config.toml
n_layer = 9
d_model = 128
n_head = 4
n_kv_head = 4
head_dim = 32
d_mlp = 512
vocab_size = 8192
activation = "relu"
norm = "layernorm"
norm_place = "pre"
norm_eps = 1e-05
positions = "rope"
rope_base = 10000.0
rope_fraction = 0.25
qk_norm = false
attn_scale = 0.177
bias = "all"
tie_embeddings = true
parallel_block = false
init = "normal"
init_std_qkv = 0.0269
init_std_o = 0.00635
init_std_up = 0.0269
init_std_down = 0.00635
optimizer = "muon_variant"
lr = 0.00838
beta1 = 0.93
weight_decay = 0.024
lr_head = 0.00853
grad_clip = 0.5
warmup_steps = 200
schedule = "cos"
final_lr_fraction = 0.0
batch_tokens = 16384
seq_len = 256
doc_mask = true
train_tokens = 143900000
steps = 8783
dataset = "wikipedia_en"
Each number is 128 + 24 x the weight over its row's rms, rounded and kept within 0 to 255. Layers, rows and columns count from 0. Numbers have three digits each. The size before them is the row's rms in percent of the matrix's.

# layer 2 MLP down (transposed), 512x128, rms 0.0837, rows 421-475, columns 0-127
104:148107124119119119154182093119135083124132119124148149142141143093118148162099107080129167109109103119133111103115141124086108152122146172157142124144126131114129073122144135072119079094105119119177124169099076100181116136127150140133136123078146154141143135170125122125167157134154149111158146126173128169126151102128160135144115124125127120137117131097121142100114100106118141177137
088:129125113186080143085100086128162153160087131121120131145151142120117117137106147142120161148128115125070139167134162109118110117127136125137111147080150131119163123145122090128100158126134114136145110112110101104147152153131139116149124112139133106135087115140146124151170130124086118178157139130131102176101134152161158135116105178093116178116114090128144103144102085080159137155133
099:112116094148124159157142116145159090133127121134160120131097133131137091128196122120102109135140111145130161073124119128126113115147095152135158114196134136155113088122115162103135102140151129116134131148166113175071140121112086131120114146095144161090144129151110123088153130097171105152133109142092141095124107112122165141146097128118130129139149106132154117100082092185145122130140
104:111151136119123115097120077102184158142098153106121111134145137113176103144117113148123099132104149152127118101122121151088132120147148103103103129145098127127139103186112147141129130088143128080136171118111160109098137154159160096136122141124142126127119131130114081134167124112096123118175162173097206119127128086114174106147106119123147113154133138136126112116140167149127097096116
104:130142167132115152130110145141100092124073114148137110150117174136118136090151123140122160111166106122120128107106128141135154149116159115094124116129115137131156087126121161166156087086052091130163142126121174101141153072120113138120149145141141137139171102126116110114128141140168142136181080117133119170109113135170146099144113108129156127145147105079115098133137103116115102109129
097:159109128124125091126115119119079126097105117160133105146134126103119106140141084118096151148092123147163133076108124152161094200153151102147124160165120149159121109150168131114125096115132161121079072116097154105119117132099148107184132121106143133121139107127118117148140138138150099144131141133146132113086106138111112116159111136116126130160094089119149170161159123129184137134149
095:085126165138142133135112127114082134125105102125152134131131109135121115135120123115115112126104149155105146104109183128132116138114138131129160140097135134126155107141125162142129125151139136173135121125174121132132132128187191126133124133094095121082121134086127100125094111125143147131160149089143116155122228087085115136122122145135138155065094135144110151100138093164125145113095
094:128124119148151122151123089127082133088140088120157167128118143161148132152140086081120110121117101175126147147117115087112106125140155107095148133170132150144112171083138157113105146144125147176148161131131123135122122127149131100134095086107133115096124147116148133104167169161110118138097155089095121134112143080107108117171152067130134153132133130114111130149183118123131100129160
088:096143146147140167143151136118135063146136164097123126115106133145118146108137112127168150146122079148123089149098161138159150145133098099119151092095063096129090145149075180120142132125086105153110158108156113119124100148140136127164090128126128122133134112121138128130106158088128143128158196137119106145125093146165170127138113124086118136169127124134120160120117107141115134145130
091:176188143139097128124117170149101113136111150151109123073096142141145120160093144142119139130119183107158111126147117110147146113124180086153141139085126076128132130109095118125124154159162153101120145083110101166102093127150099102120089118145105143170132119130116128125094119101163137126121071103143113160173144119130160128120100128172125098144142114119138119122144115138148105139134
096:142148128113111154161121114133151117149151112110092120120124137124112108081124101097138151115117133142116158151128138115136102161137123113093163165165161128159104131152134157120123172199102132072128150161133183154135108153138136106099106116158106117128114154113128138096116144139096172137111139136148102067077114140110123098105119111130142117147109068156095133087126111157112142137155
107:144135114113114133146094166115179127163106100105166136119135143178120140096127157121141092155136131140170091123165130087166101116159133139112177141122142114111120141135064143170120130129155135134136122135163115105138141101137097111120175100142161141113166117108114104123091134111130113138133148165106077125149137108112110150132120109138142050120171117119174123103094121102131121116112
090:147136170123105138155143146126140137115152112129130142102165092115108143121146094134174074150099115153135127119139147114083117151136178095149140094159163079110109156132121153137096135126125148120130130118105158118130129132122121101137107168080104054094147169163119147101147104159157128093134149109086113071121131110151093136152131150175112140145111143115119154135125148144118113109152
095:087128098105107151137063122112128108090168168199075148153146151097139107164149153126124120129140148112188155116152156117130142123117131100118163148162099113147106139123076131134148141142096125092132132142119135120073127134165145165122158125135095138111138107149089140101113130141117151101141101138127128091091170134121110137116118116129139167146146139143118128092144145154142090116131
101:139143110141079137087131161113139141088119134154094126089153124099110121102161131111137121141150150203126139156114129135125103152124121082110132158134096142135096102126087113101144127122138083115090123102126172119127115191134124139167115117117128135116109151121127139144081104132133122157104121170152144145134123103139103113150076152168133131171142127140111112165143136117126151203110
103:053140152146137114096135184117127132113165134149104131129164107126138136169116136131128102138127173160120145127127139105148107132124139190123155180126143093144128121128150177093108139140135085149095122167124112138149087127141106107072123082091120129120129147124123162112121138146108109114110153132112132117139148139164134080103100081153134116103119133116130155132109145126101164137073
080:125100109093114112115147117093104114140147135147185168183175134151148144075111137112145124106116130093140111115115191085140147113132173082146158132146183116156139137131166146132143112165142129143120142155094136130136144150123152120120105117151103120098145109067138119112105159141105126156123136133079134139155135101083127131116084126122134122114143115119137084131126132103118077118106
102:111117141154118125141091135127132144120094145176125189105131134114101158128112157159135111178123086132113078122135132109105123142112117078088116086139079170096092141163130122138166119134163144132155119119171135149119122163101104111164137134119158147163111130162084129104132161155116125117128111122112121119137122095137132133134118181113113074097098156162094135132124116157145129126087
100:113116152153142111118118147142148113144134144121131112091096126123148119087108147156169154121136139110115131143142144135124084129102138084142179058104184151106133159122137172135117093096126119103142089127174116135144109124145131100096101102153161124157128140135101149119145140142156121141148112161101111149138142141149100152136105109122110083153156115128180125131164115051124129086118
091:198134143082139161144105153094103138151126123124140149129149121141150117090142107139105122116112131102121067130114085148150133135117133139116147116145084090119155174111094164085114134133084148099169086132132141129118142119104108174126089152130109107161123125149121146121154161166130136124126119144124097128095111160150124096126121090143145131133147132119124100154135177144134174067145
104:159127126141106146156136166120160124130079130150137142123170131119130136120135172159185102109136126101192149131121127130157121144102133122115143154132096074128168149110108142095144130156118140183110104115140161128143160133108078133102174157112083121107135136106113129066118127135121100124117097147152111124110113154110155112130130084098114129136130150125090111123106097101158079161128
101:126131116146118146146131138180121099117125152143146116122117106100110095133110134102093155149090167160162130141121124122143123126120121115063115147132140126126098127152157128106140087162158128125128125166117110093137136104158160128131162110092120098132174143129091167110136136078110135098132130127127154088129118149164167094174108090176106171088131129108130105107159158103126122189130
090:120143104098119101137121120153092152112156129136093112159122153153140156130118116118095141103083117060189111156136101094170118100160140100089139161092130136164145169142124132141104112165150143124148136108121165128123143143110134117141135148135114115147145114135135157192118157117122145111100158149093143147116118122096064141108109121092141110151088124184118154122125142144104128106123
098:164133083114130087100161138113138096164114137140107133130100133154122161123120105137103109092101140144144125133155080145134147131128154121174172136160189137137094162126103134143142128151155108125147125110129130099108130153111133106113125141161146129065142133104109123090170145133109143086120143146085139101140117129114141167123134089089150134100157125144156101131150042155117134113138
118:119116132137128117129102130146135101098111116145140138107173155126134122125115119130109139132119148165151143121133116148103173191108135150119145107142157102100195129113113098114160127119112094136126126116068132106135119133107138125150127190124121119146106104176168119116077120150127128120109193153062134167128084156143110131104142157134126120099139107080113122152161107086152131138136
107:147126126116134146137143094164109177156132120139147123059133131145155120115122118127109150101082126146126161138133141117159169138141133106084188127147111150197157126137142119135136135103100135154139110142080131109136145135121112146115147109144096105132132153183116107118066126088109123138095120083146148106134119120147129183127138100093137150105091142097149129097123096147100116131095
093:119149144131133098136148115115139141090125149075148159099108106151157138113147134152105144122112096153131096141121140141162127119122130141138117146125123156116128154134158131157130102152178160126118079143154084156136159115129135102137119095124111135127139126141085105159155154153124114058126143107143112182153101096102143174121105107167134121117079093113088087121155066147155144124138
107:099147119119124116098091155128161099148143122139158163138118153152143121094112137103105144111151158138099124113101132107162153078095115135176118111120109130126112067127145098146128123135128138098180145133130107168131117137101153116157112162148108138122165110151158137135133151143139141135123051133161127126126141106105123121101101162069142115161177126145125106112102171069115144132109
094:130189100157114134134109124145159139131103128150121092127088105163134144132137100119121135125086165096056126142124108115133144156120111090146108081185115133137118094152136131132119133126095129130164147136127117171077118157151159148145101108129140118174134105133114133130145124099137154137196129137112121111097113153107134142153148152084095127185123098156149140115136113105138132127086
103:100139135152110135136100130129107130130134102135099118153109136175114154104130110139137145131165127077114209112122153121170143148114123157125082158147103129132118108120135130108153080164104131132180129145075152182129140090142099135117092158105123114093150099124142115134146129140149131118129098089146127115115094122115159149153134094112116112115142113121126161126143177107201109143121
092:100150085163139114164170105122168138117116113153130128110113090112086129110107176122123096136157142080153110120079149173164129119097147154136162117128157151122127110095152146118106123133154114102155100151158095108115126170107174127146148150101127143124124135128134161113112078153141126132152135081123104136127157089141128123158123114109162131104133083147095095150129081140125157141159
093:133160174106094082136097099101133110123149129147138137150137146138134120140124148122159111126156122193125142102131144100109128122178119097114165083111156110131145120081161135104170128133103129096114105135112136127118124086166121163117137121138112119079133112159162098127122167098130128136109150112098160101096099118146141151135127153128174130141193099123137106134097149092138097157169
101:090101137120101089097173087129124153110107129139117102092136142139117137127129120096109080134133104159095134136139109127147137128117099187159119147132123140163097152094116123127125175102147094189123128082137122163128131109142135142124114117139130142132140136151160166100130088130107128155118133099176123103113108124159143076161143134163113151114073146134116121192156107155105153136127
093:127113117110127102123118164117131151149132117087146120153080140131124142114156103134090119095118118100102164128122127109160116113070154137160094102145126149139175101145114149102149172141163141152098130175089140165133124129104165149157143105100087128131120091128115099173142130110119153114151112173072123147119144118129152129108114096155166187127140099102118140137132147127134119095170
098:101135123131143123147131103138140140126095111189136103175145161082113154152109086141145164135173109113108137109128150175139118160138103157137100120114097104128131161101145086118088144143124120091110125140156089145106129168132109101136165140129141113175136093120096097121113130190122076158107115117093118156125127105164126136128122156144100154105132124137118117177112123101167120132099
091:181160100143132116128155144135123107144100099168104090119090158185126179120126129126124150156092163113090132105132120138162112113122163144102141122174148167139086105155152118104179128100123136187106069120128151158115103106145134128104120116093124114125150059152156134143122124115127122126123117127127120134126125134088113146148119143130115139092155116131100150185131102115134136124115
118:105129188123085139139127131165201145123090148149118151126162119122114126121111100137112121102118134134171146161104101182070126165154171117158130122131158152098098132135141130113084111150127105114163141118111138112130093156115127137126120097129092088147103156109119145144097078146119177104130116111112146107124106138105130151127098127175133143093118117127131118121160141085123159132156
093:086130088103147113083131131118090100158133101124107152167142111140136155179116146127066124140163080165137167156145141117128118154160138124134126192143124115145118097065133105116148125126139141143094120126109140103112156107144130124138139102154139131144170117088176126120090128147107131133102094121145159095147146134154118132118130066130158154102147103110145104095150143149123141130133
086:156129144133115112113124128119139124162157107101167147161144108154114110109084128107115116172159140109130132113152140135133145088109129126170157129063180074068127116085103136161174131107150154133155121114084112134125087117134162120117123112133125194138141098104175124103106091126112137152155130134114172139159126109157127159131116114134139113094132132134162114128123128136108090152119
107:123126106144125140141117120140167123100126151161026146141130135104140121100102134082137088118123129119128115164155137112127110149121118145112137113159113100194147130121132122154131124131124138121109159126143151145138112104140122117124121165120151119111152123138227121107144126109102158117132137108117161070140170131115096141118167125133114076075108130166139110138131140135103155117145
104:126122137143158130139147151133109115109106120118149128136146124119124178188118124126133136098097115078142129128191097158108119142177122143161098132115074138144130100144131147131110192089121111156118100130116129168161143088122126138161139110126088139067152104097115155117094150094141099125106130085103104130095141115127149138095105130167128101152141157116141170138120131136157111123152
102:079187088100110137178164090088112127105149180114140151129155139107116155122140143152123153166115119156138115147155154104135106148104103125141157092117092097106114117125125143110126122155133138109138147098074116130084149148176118098120137112133103133122158112085100144080161148109163146109132137089099123139149179149094129114121124132142150127125143149151162107096133115128131123119157
086:126136110154164112165145157132120133157135113158133128146093104113088140144099094102048106105093124136109148150130138096119139143113132138143138133119156132107118119105165142113111138141140088139095136155087128130139088123191109128128158065097117117161115143169149126171130158146153134121095168077119121107110153110111138112122148101145137115118120118153091175127122142112114179147134
080:101147165138147092140129135122120150107143168164123124113116104097085104122099136143173109108134101187117117107135133105128161113140151092128144145150143152130107113114125138153134120113151163143143121150209126105119119120140134127090139078138106152137118165144077115148100108157129159160127119133106107196161105100138100146150138149120102127084120097109128142154091122110077119114137
092:100140077126130128139119193123095116079114127090155084170127158116129136154130136136144089151092082103123140108138124158155161163108172126145132147140164098106125129063103137170183099144122104128111112123132129091133111171170112144143154125103138145128160121163114132128111128124126117112128114176105131141132131152091128099163129121132146098084125132104115119124133158141155113101110
106:167157156133137106139155107143112118109124123106141129120106119104106080153130118111141150171101089156135120108140086134058157116118147137119107142119089156156110112120148127120133156107147157135168117127163150117104155094111142163113151153084134133152081128118106136145138112128118070138146161119120138118126143125133181141107143094133094172141130142153090160149126121106149111166059
110:137134144142133121128131086103102127068102129129139145092088120113131168153117102117111103143150076118131112174070146142159115109114115135130140172124147155123163127082115104094161153140142173118103134155109118126117126172153111154146177099172111165155157112146121133115121120134125156146139140114109120125115137167137120080091114148169105117094163092132117142100134176137127100126119
101:119114149123110141112146096094114148137105140146104129139090145167126148113116094111150152137144165169148125096082141082144156123149112179123105145089142162153135131092125137146135085181114149135101096114133142157099125129140144091156131076128163155135142146105114091104180117083145134127130120117139134156099138158144168137154111121156124123082123139089142079128145097135149107111153
091:118128144114123130134114174132167167102085086136131107200112120150142110172096174165093149093150152146133108128078177143135130129094069163099108144155103139148131137120109115123121113153144107175156107137132108125138128092085136150163092141107111117139125106133125124119121130143154126163111124134102104141144153153141144091111107132149088142115142161117101091145108117151124134127091
107:148115154128073145164097108142125089184163148102142114150058126134142124166126132111119112143143102146089135139102098145117157130143124154119135098101114140141097121148138132142125133108108077150102157119119109155121139137127116099158071120093113121156128122122125118111158119091134133112173167150130178119146132145127107170103153175113123114165145123114144128130103146100104101183094
115:097173096134125112145141140156159155111095149168127160140122105124139107123135149135152150078157155140119121103156147096139108117125128144136120139075137144125119119120126124096138126123088101136097140181124098075103154140118151137126120136086158178135131084089119096134116125162107116145123063155166128150182131106068122133148114133138159162115124131134110130113118127080134146165126
102:098125109114116123105154118167126153133148159139147084087137122146169108163090134146144125130157152150100073114136144153121110137115113112108184140136150143114143132144135148075120121107132136104176091125177094104130117124124141115073100114124145103150126107179149144123133117101108116089153066114108116159129135143110124147161128123082134127110187144106139101138131081145133123138154
112:087131119138064117086102123093179093133097138123156122131124190134138188103145121137085094119088107117174142121133127178119148120123112120155131124154135110123160122142117130117093088134098160094106119120116113126142125144183084153144125142106122108136170127118136101163133154131118142128139144139111173130127125116136121139106121192145135114106101087159113154147128108114156150130148
092:124143117138142101132086101136115158088106122101134132088158129132177119134137157144092107133120111148137106088127139150187127121100120165133115149095153130146130126132128158149177118125171145134144139109161119098126131163103114094114165139100155124145127099137062100149129114131128107162106138149126103199137112142145142151131116169155109121097108169186097133113098097144097133114128
091:136182119099094094140128167132125105177128148170125105102140167162092102147127178105120156124133145133117106101140106126122147122104124135134146156115139140120130138136123131128071137174187111094106132142105099143179113128174115134118164106114136115138117127145110121117139167108114156143079106139133109176145112113116100155133097087121129123140122111089093144144132085175089103138125
# layer 2 MLP up, 512x128, rms 0.167, rows 422-475, columns 0-127
091:124085126081129142144134151092093109137149142151114113137116119142132120127115099117111090105140118150137133079097110149121115127146151162096113097121135142116157145100124120143151131106114104150124110124189128166168134113135140120102104140115137095112133082124116134100138147108164171133099070121134138147169171124150132163138148070138170114171128140105111097174156146170125153080146
096:107127147115123123115122154112127161076095149156100128124142121163129120110098101141145130163127130110188140151152159116117166117110157086144110128099119084099159182102147101143121157141074107148145131140134111082144112113114109116136149115160087126185152136108126112165100111165118095121131114122148088159145134162126117098122133173132127143134103153160143121183114123129097100136102
099:083100172144125108133154167148140173113148126107082127115127159059171096126115120143158110114134076126134142137123146136117129165125141091123110138140119140083090153116140140083090152125093113145119121101096153143146158125177162142137140131113140129132121153113134173157136120113101122128127185127150100117168161122108109144129129086129090122140090134136107101152139114157092158115135
104:118140123108117124140117165124166165154105161132141137139132126136153134134140110159137100137111135146158131128105135117170158111106113155117165120096144116112119121108160083088111097141147129116140090134136097147150112118125129108162090117087098094090122111125131116139198093125106152147143124117093091136124164122107138169171165098110098138068132130168137116115133106135184156161082
100:156160115114132117154123159120137143126151158100130145120160087124129154128122125156087181113098147158115125143142123107069125153076129117112158139159084091108169102088104093164135127117139094131138197141167098128127123134124160173174151149132103124103113132154133141147160109092156132165136118126146126127116113104114147115069101121102126141103120114126136111137167100121105131126153
099:115164127123114112103190124117133134143166154142102121094118131143097149146126123132144113149140086123126163128133122098120156169145121129145155134169151169118135129120134120116153109138093116139145107123122116110136141079066101114142126145133128110176160121111145160105145129139093096145099091144169103145121085201133101113147138096122089105142145115099165113124113154095150155084171
094:129119106143096109105113109103165088165144107126096129099115094127131111151114121150138127112127126121122125146147133135118154172100095115143165155127123140180144133171145145131145157122111074098167095081130126094119130083126124068172149160125078148131124102113100116130135143158122140097114100115112145107157155169141131148145158172091104110168152146106147116134134172116150157113118
090:170118155157107134148124143129087168150163127130142137142139161132152145145114105157109118105133143090104149120139113117103112071132131139130122091143133160114141131132177082140077102119128119097121134132098161178159137166142108187112120094105127114080122138092156162128142097111128107151171127137111141112129171096104138167146125096112116121095134171072125123160139141126155129124126
090:082160150121168153111127118102142086137154115132093160144121100149105108132128098119095143163141137115118145099152116134129165085131140103137155195123135154126135120146153088112093097155121124121112150162118104133116123113118165124118154105129103096080130091130130154130107145117098120160139127113119144134093147114132122142072129090131142163176144142190115150146077133176096142143135
090:105088185118162114115105159163113153091095151169101108125121166091139180140110142150096123120153195153144121119156110162105135105127160137136110072110114134089117170094126149116113094129135153145142127119098121142155144130126119138143084124137118151116161106128086126159127122109120103102163091104121126143117133158118136130111110167146090099114105173099141121140102151119148149136122
104:145102106121091164151125127101158156165153131143127129127108124086092121167112149121130078097085145151100154111131107155105098131126153112162077155167105105164122143106133159124161137143080109116099064111144076129125181124153139138109114161110141144122162135110137093112138153177144127149138151101150101157106119138150143100138121146099135118139120127133079107132127112127119135164133
088:082133166157177123183095079146083174131161134124148131145087154121151161146121150127115095160121110126150120135143104139155129147119109148130172135129116118137154133121122127113109099143145138141153095119162146119133137097135141101131177136076147084118117075136102112171107128110075121102116131123126120094098127125124129125142109128174172083132110093095126144087136131145133125147150
095:153137116137130119133134161144159168156132139075153133168122105154135095065099116116141131135120103146126124109154156123074172123118110115132105111127146114138192086152158118082112139120109137132131121142107126154155145162089115159147110110161132098170127139097143131144119087105089123155127124087117130139137116102121112149127107140101118081126122101130161173161157167135103148118081
104:120140137108114187113095115144096155164115090092169124128159111105116150087107093083139134156128122141101133080134122135163101112121106120130125169137161123149125135126141114119120118134093152129122169120152124145128077132147134134109137107155164102164170128107147143108140106129096151118167107139080161096147085139157170134109140150110169160144168135105089147123089129128146135092126
102:145103131104132141100111142118150132109143101107129126140116150142145122129169156134102115149158130147139111132078099121156141193119112090141140078084110117082170155180113123124082141152114151146118170143098142120147157112113174100143091166128118134136115116143176122106120138077097150117131160138145119111142134083122107141132176111131098157152105145179095128108149119114104123131130
086:106162144101129121156088119122113141134105104186091148111169090157122139172135106121134115143134119118123124106161090049145144173112121120084101138185149151093133101113123112124141097170093117137166131137135126114134133127126150139165144098100160147120135140123104124106109114168133125126118126142103117117163154122128113111166190150118143119141102106090098156099123170128127141103112
106:092113150133116114151102126108186082124131105107137165102133117169109092134159104106156135186155146126166122134140153117128133127062119159146176101109113112145118115147119131147147123093135165132125114135174104121135129146128144096128105148099132123123140144163090127110125139132071127128143105173164113114114127078138113175104124139156133132083109152151114135146117121148142092147073
104:143129136122140099129134151082176141081114083129122174144160085120117120116125131106090125126135156145115135102159146104119121100165106113159119137176131134139112105101120105126121109167164145138132121124118120198101136112107117156140133108101170108115157122169147120152115108105083136130115079125137126151154135139132151137059145071138125160116118152136113133137114115097123134176173
086:102142104120181184155121124123166148091118140118118124109154100124114158122130109123157096122127141140135148127161145128141120117117118150123142114126152107155107102107127112147158153095138114139072114126138123140163128154064097101104169075134106148163127168167090108081135121154120121120119103095111131156129101147152128066146136122129131107188106106163153142151145118115136090158124
098:115139086101146149142145163142160145069139072144106139116123136075139160173110143138120140121086123156120117138121133109124148083133111184130105136148155094120127166132119146150109169134135146175101116138127147105114122136162111130123119107148104167102121148086112113113108115137117164118102141119112188130152107124137189098116168106143114092097134110164096135137134107138095134117151
107:152154141120153139171100118144143135090064118132158167098151101126118106129143174139147096125111117129090131138156151161090149138160135115131114102125103148112148109115095111121117172182102109167134103136129110135116138131134138137144102159154112095137173179102093134142147084150128094106154080141130136130109106145136120088133129142135100127131153142169142101187128100109097134143103
087:114136155104122121110152144099115124134165075120124117135132139111165153153115126127081159097140098143128088122146146127073142117131164103160098129188157165108125149125146154116166101116112149107101157145110126172128177121132140104152058133109134131160110098144140094090153063154085110140156119125156092114113134128120133113142143123133121103124154151148152137129140125090150110144135
102:173157140135080128159131089161130170087159100107153114110128121123143125139163114105157131144149150114163130136127124123176153120095140146092111125147111110154104090116087139153102117112122138098141102138119158134111086118134148122103142101207067106117083106103115147131120123145112111134135131124129103150145196153109108132130121141137129133149148149091113116129126155157109168085126
105:163152125148127119100189157125114129162099127147138114157147115136131146113087124123115134134100147114116162114187122143104097109100117149130117143189155093101105105168137127112111141123088102123132102148123094119124144113164137107113137117117140144156102098130126104157083112093141170111131091074134129100109174147115126145126131153162149085127159128098155158187149094122141112146124
099:138118164131159134121155132124128068115131140150170100139131121116146114100100142100124070098148129140095113129118173142145123099152127129119125103146167121092123128129143151129083140124122121176080104140150153109137161158115122136179108164109143127135068124153135116112137079109124153155108104154162157140101141146171114142092135132111109170108123141147116122081096111135121111177166
094:109132138113128186134113088119112130157142127160123103149128142118104134069110156112122128132123138154092145135123110151103114149126129111132179160075097108138125104094123152113131147136105138135130144085121173109163144174066116104100109147089140106139115101163139131150086103092128140155163147156120102168122163152115148119111135110141106146156174139108112170135120138162093149106147
100:119136137109157140141167130132113104077156155127099097148117152160125123139136102119085100134160123149146118145129131108136115161122090147150130141153104136124152115111166111128143112093094126117136120127124093080144131165144137159139154137131147134124110108096077116141139112190087099111129185111156103154068142100086093126211121167124147131130130124107117143124108125143160144122114
102:131109140081136097114122115129127128160128112086133179176133133134112165118132111102171107111133147147190098116076104112099095099097159124121133148111129132123125133120103119101128142103111124115128149161094171109131146114099104121139145094095101098088164114096112147141094160135116112114146122103145134165183170135140155156151114128173140140142137157134142116132106175164175126131131
099:125101101157124168127094106151126132175084076128157121113143137099138089140145161141087126104124153136111151145136142172118148140150096120088114137117145151136089094113130141138100146099128136149139155089163167120102139112151100134157096110132145105131112088097125140144114114136162131146117141136112211096132132136095114110096165148164123149079142114128157139108095105144137162146145
096:140079111068126116096124138171115134121117139133115114162144116142146162166120110136118190103107103142099118137139092077128134141137124114092103143160123129137145147171127105145125090107083156143128151131133116129136171090129145105127129145166115117125128105123091156160124172125093107108096089132134125126150110195148200137129131106120119140117121165103127128079133159121126122122146
097:129131118125111134175170162125128116112121155099149195150122164105148096117168134150141124093120120118098126138110179141125119135096082141150155097151109165097143143108125132120117075130097145163101160129143164121125145134115104077052159150127130120101141137124159130146135168118139137136155107133103163145124127093093164107107104138106120106079129152126138116117122124117104155129162
110:173121123106071123077123163145122164086162109152103121124128086130110146117152121168133115142104114121147088142149107118144095135144142120130093146131098143150133133132151147155056153146076099081131132116128145098118110117137103137161109108173133115111133107124155184135113140131145129114148131154130107131129112133131153127131141195140102161127161103128157115130061140118133158119146
098:109132124133096139131132151176148117146127106135122143106110142124129139137150128106088125129168145139123072182142055104166141157133120142112101098151094125095117142114123127107121138132113142128119127114174120112172121113153168152147160120143111111074130118135155123129107137101125106164100171127130187130100138119127113142110128143100104132101107124065105100155144105194122163146108
093:174080115103136076121120149100142168148146141136127171129115140098117141158130094088146140085111152120117106123137135134143146119104154141145104169110104112114145070122114137151123122094072126187139142129134148099097150143134112132108161114104136132152158166116133114111122148155127161169124148164100148104116144133137152129103128185069139142093119122136150111122116132176120097122099
097:132115108099139123159110119138120153106101151069096147136131158109085152124145123059128119178103141132117101116125116104137128150158108153173139132105153132179124092126119143131144088151115109112134150114101130126127123162143107136118086132145090121169148168113166167123181119134116144147149138117125090136130107133179119155110119162118139110125053137119101132141129175143120144121098
117:126158142104191139159108123116112104133140116106108126127155158142160149122090168088113090084140175137131134144144136133088115141103090143178109145141128102122120155105169089124148111157119137146109098136167126142113127132109133094121119132098135102113140137140138122116130146104152099125062150154148079119112122124156083137151088120135131138130156100094151173110085132112125149155177
093:093116134139121103152129110135106121100112130131170112069112145110135140138146094134169121135095174146091125101133149114156172113095135132125114116131134126100152115155165137170129090146126125098110080143172074129145151147131094110093166094114123170113086129175097142137157133158156143107137132148146118163136134153138163119110143134125098113155112148123114157148065120124165097115132
092:102114125156120140154121159111119141115168111148124147111134116110100113120133126147119101142141090154078144152105126119105152159141154095118110142155109155173113154115086125158107106136104142133108125154180114125101168084112079112082148127115160095124124099155163113116116166121130128169129120141144098150134133178112121075162146115088169129108142133165104144143083119125167160130152
106:151126139151152149137116124089094137161106134113166171158110161147107113112162125118117093128137157129159141075120070124128129135118103151131106147120142149128146126082105110094146130143147121184172165140128122131132116128159109134113157132120132101143099142141118179138105171083114127124119102136155159101109130110095079107169144138138130110131097107101132136108097150122064128176101
100:097154132136120107131099116162110103122129113151076119136101118134144115118113147110155117111087143119125141140085139187099120146149088112140149137106134153130134164082093100155139144122076116112112131086169167128116149140179151139148117155098202110131110098115133126143117094140166157116136157123133098103099114147128100107082145134132137130123144122161128137157169136110152139178103
096:157148105143156115108139105123183146116114135124106135161116092149099106151123177209163164154101098122128176126128132082113127126130147120142159145136094100122119138102114091112133158156138105153130118152110138121091159117084090108092102110105146102161121138124133114100131125104093078138115179113126148145172113119168126121100123125134123163121097124152129170136111142126145145139148
095:112135116135103143102140099116115134086172134142107152132145150147115100128141149165166128141149116163126119116137104102115094115115146156108091148128125102157129114112124114158152132106124135100138134131115135148131109075095080163107172166138125087126150137118110169094138134100092123132140084188117167154097127140106132171147132105123129165145109117090155052147162166132120141119146
098:151130110088164104166145115124124126157123126069094135101107144132110161114147156114098138110129183118154150187140095152104090179132094137164130151158149093106117145112134114140160113114146108120087146130089148177133091155109119137134151153116142119103147116129145132104118128077136180110075116161109108105144151136098131121107133109096128110180134147133147132114136103125137144143121
096:105101165129099158105120107110144133128116156134133141087154085105170168117151087128089121122112147165097175122089136106109146124157136127147107130133143126148137119201104101126120137121122141105112117093150079151126100090151125123130157163128116115154117127136144120124132117137102125104137168160125139128115089117152116113173124134129080116160126144164138124195091161127143135160077
108:127152122142207128143163129131115119105197113101128127138099132170091119130153106158127109101142096106135141138115131145117086111149174134144084158155113128141115156127107154089125149142151156144056130146136144109131142100147127154104174092095179129163126112099162125169092104102125136103127148128094109124124108133134119138140149119130128151146130102076143113092135124112117117135123
097:132116082151106165147094102136117148109141145126184184152100114111161119130142136082093118088132116108129140153077136179127127107123124156141161127151132136110097138135106123135127121119126118164130132110124132106138166154111189158110138133146092104146101104118126131116140065088106134133124149100121108134122179155095164097139093170119147146113140126150118116170120120142133131172091
103:134135109148167118127159113152135134130151152134104143105152148155119118115095128167133116172110117142132170127155154132135132107143084128141165103149130140129109164122110121080119089160145081105132135132161108113115147110165124094135134093149126130134088137178172139124121064093176077126142113151155133098128127116081108108135190129118123117115119144125156096099125108144100140077139
100:128168112106131129106128133126105134155103121094150135132176141156103137064146129151180118141137127102094176125132122115080114131124152120144136165139175159120115144123129134113122125126109152107145173129090123137105150158164121108149109126115186104104055179094122103113152161120134085125151142136149134103118077144096137144107132097105129143122104122146155144142119173097137123144121
104:127146118125163139130119167135090175131126091164126102133179113124123119094124111105151138112090111088099133117146132090101092067163133147148139131096073071099131135122122108136121143140115127099117137157133137144145148133085128137081119112122121161130122123127182115162110101129127164176112146136105099106125175170155135120140112096117137153111124144149139121124161158172161148125145
111:156158110103176141164115121104150119126104098106165110153148107083124095145113163089110135120127099142132162166151137145119129125177161105122113161113109143162136078142145103060083174129126111125138140136133121134101151166137115114153109096121158133104143156146144132121111097138088136094167104135140137136163132088135121139136156151126142111146096100098111078105152148165120121139140
104:158113143116125147115142146102122099136092114162130129120121130127147165102129134114143089128187118135132118169127144105141116108124137123135148137175119157122094155098083116159134157132067121140103131129122120137161137135145127116112135068110121148112143085150148148122160087138117151137121130111139121153102138117128128104088169119097137226159135131112166137131102062139088107135134
105:156148156114124191100090158115169151149116148091145129159120109119171133129107115085119128136106101145148134116105092092156105152143104147127145126158113109112139145127172150117106098153071126117131146110128130143128144138128124118119124107136112152131139098159122164174120146096086182125121117160122107085112093087102169132110119145126118184144125113125126123165112112114137112084180
101:123130111108087184136155139100144172139117140142134132165140130140046144093149109138122159127104128138123177126085106113099142141085129156127146125149128131109120139089111119124121152148104105103086110126103097103145130146151125146149084140106149150114140118102169145095125150087131162136122112143156162140160150104117154115116150085131116118160165098079117096151135161097154120129150
099:131074147147061156152125141106093119120126139118129190145141113138133137108168116160108135126105116159114122158142163165111133131133097136123125067093098122101137115113125119109150129112084102117135155121136120143146148148115175142119071145134116192104135129115131130188099130110133143138110117111126122097148158115116130159132136163116115177147084150130155081101136100115158127123136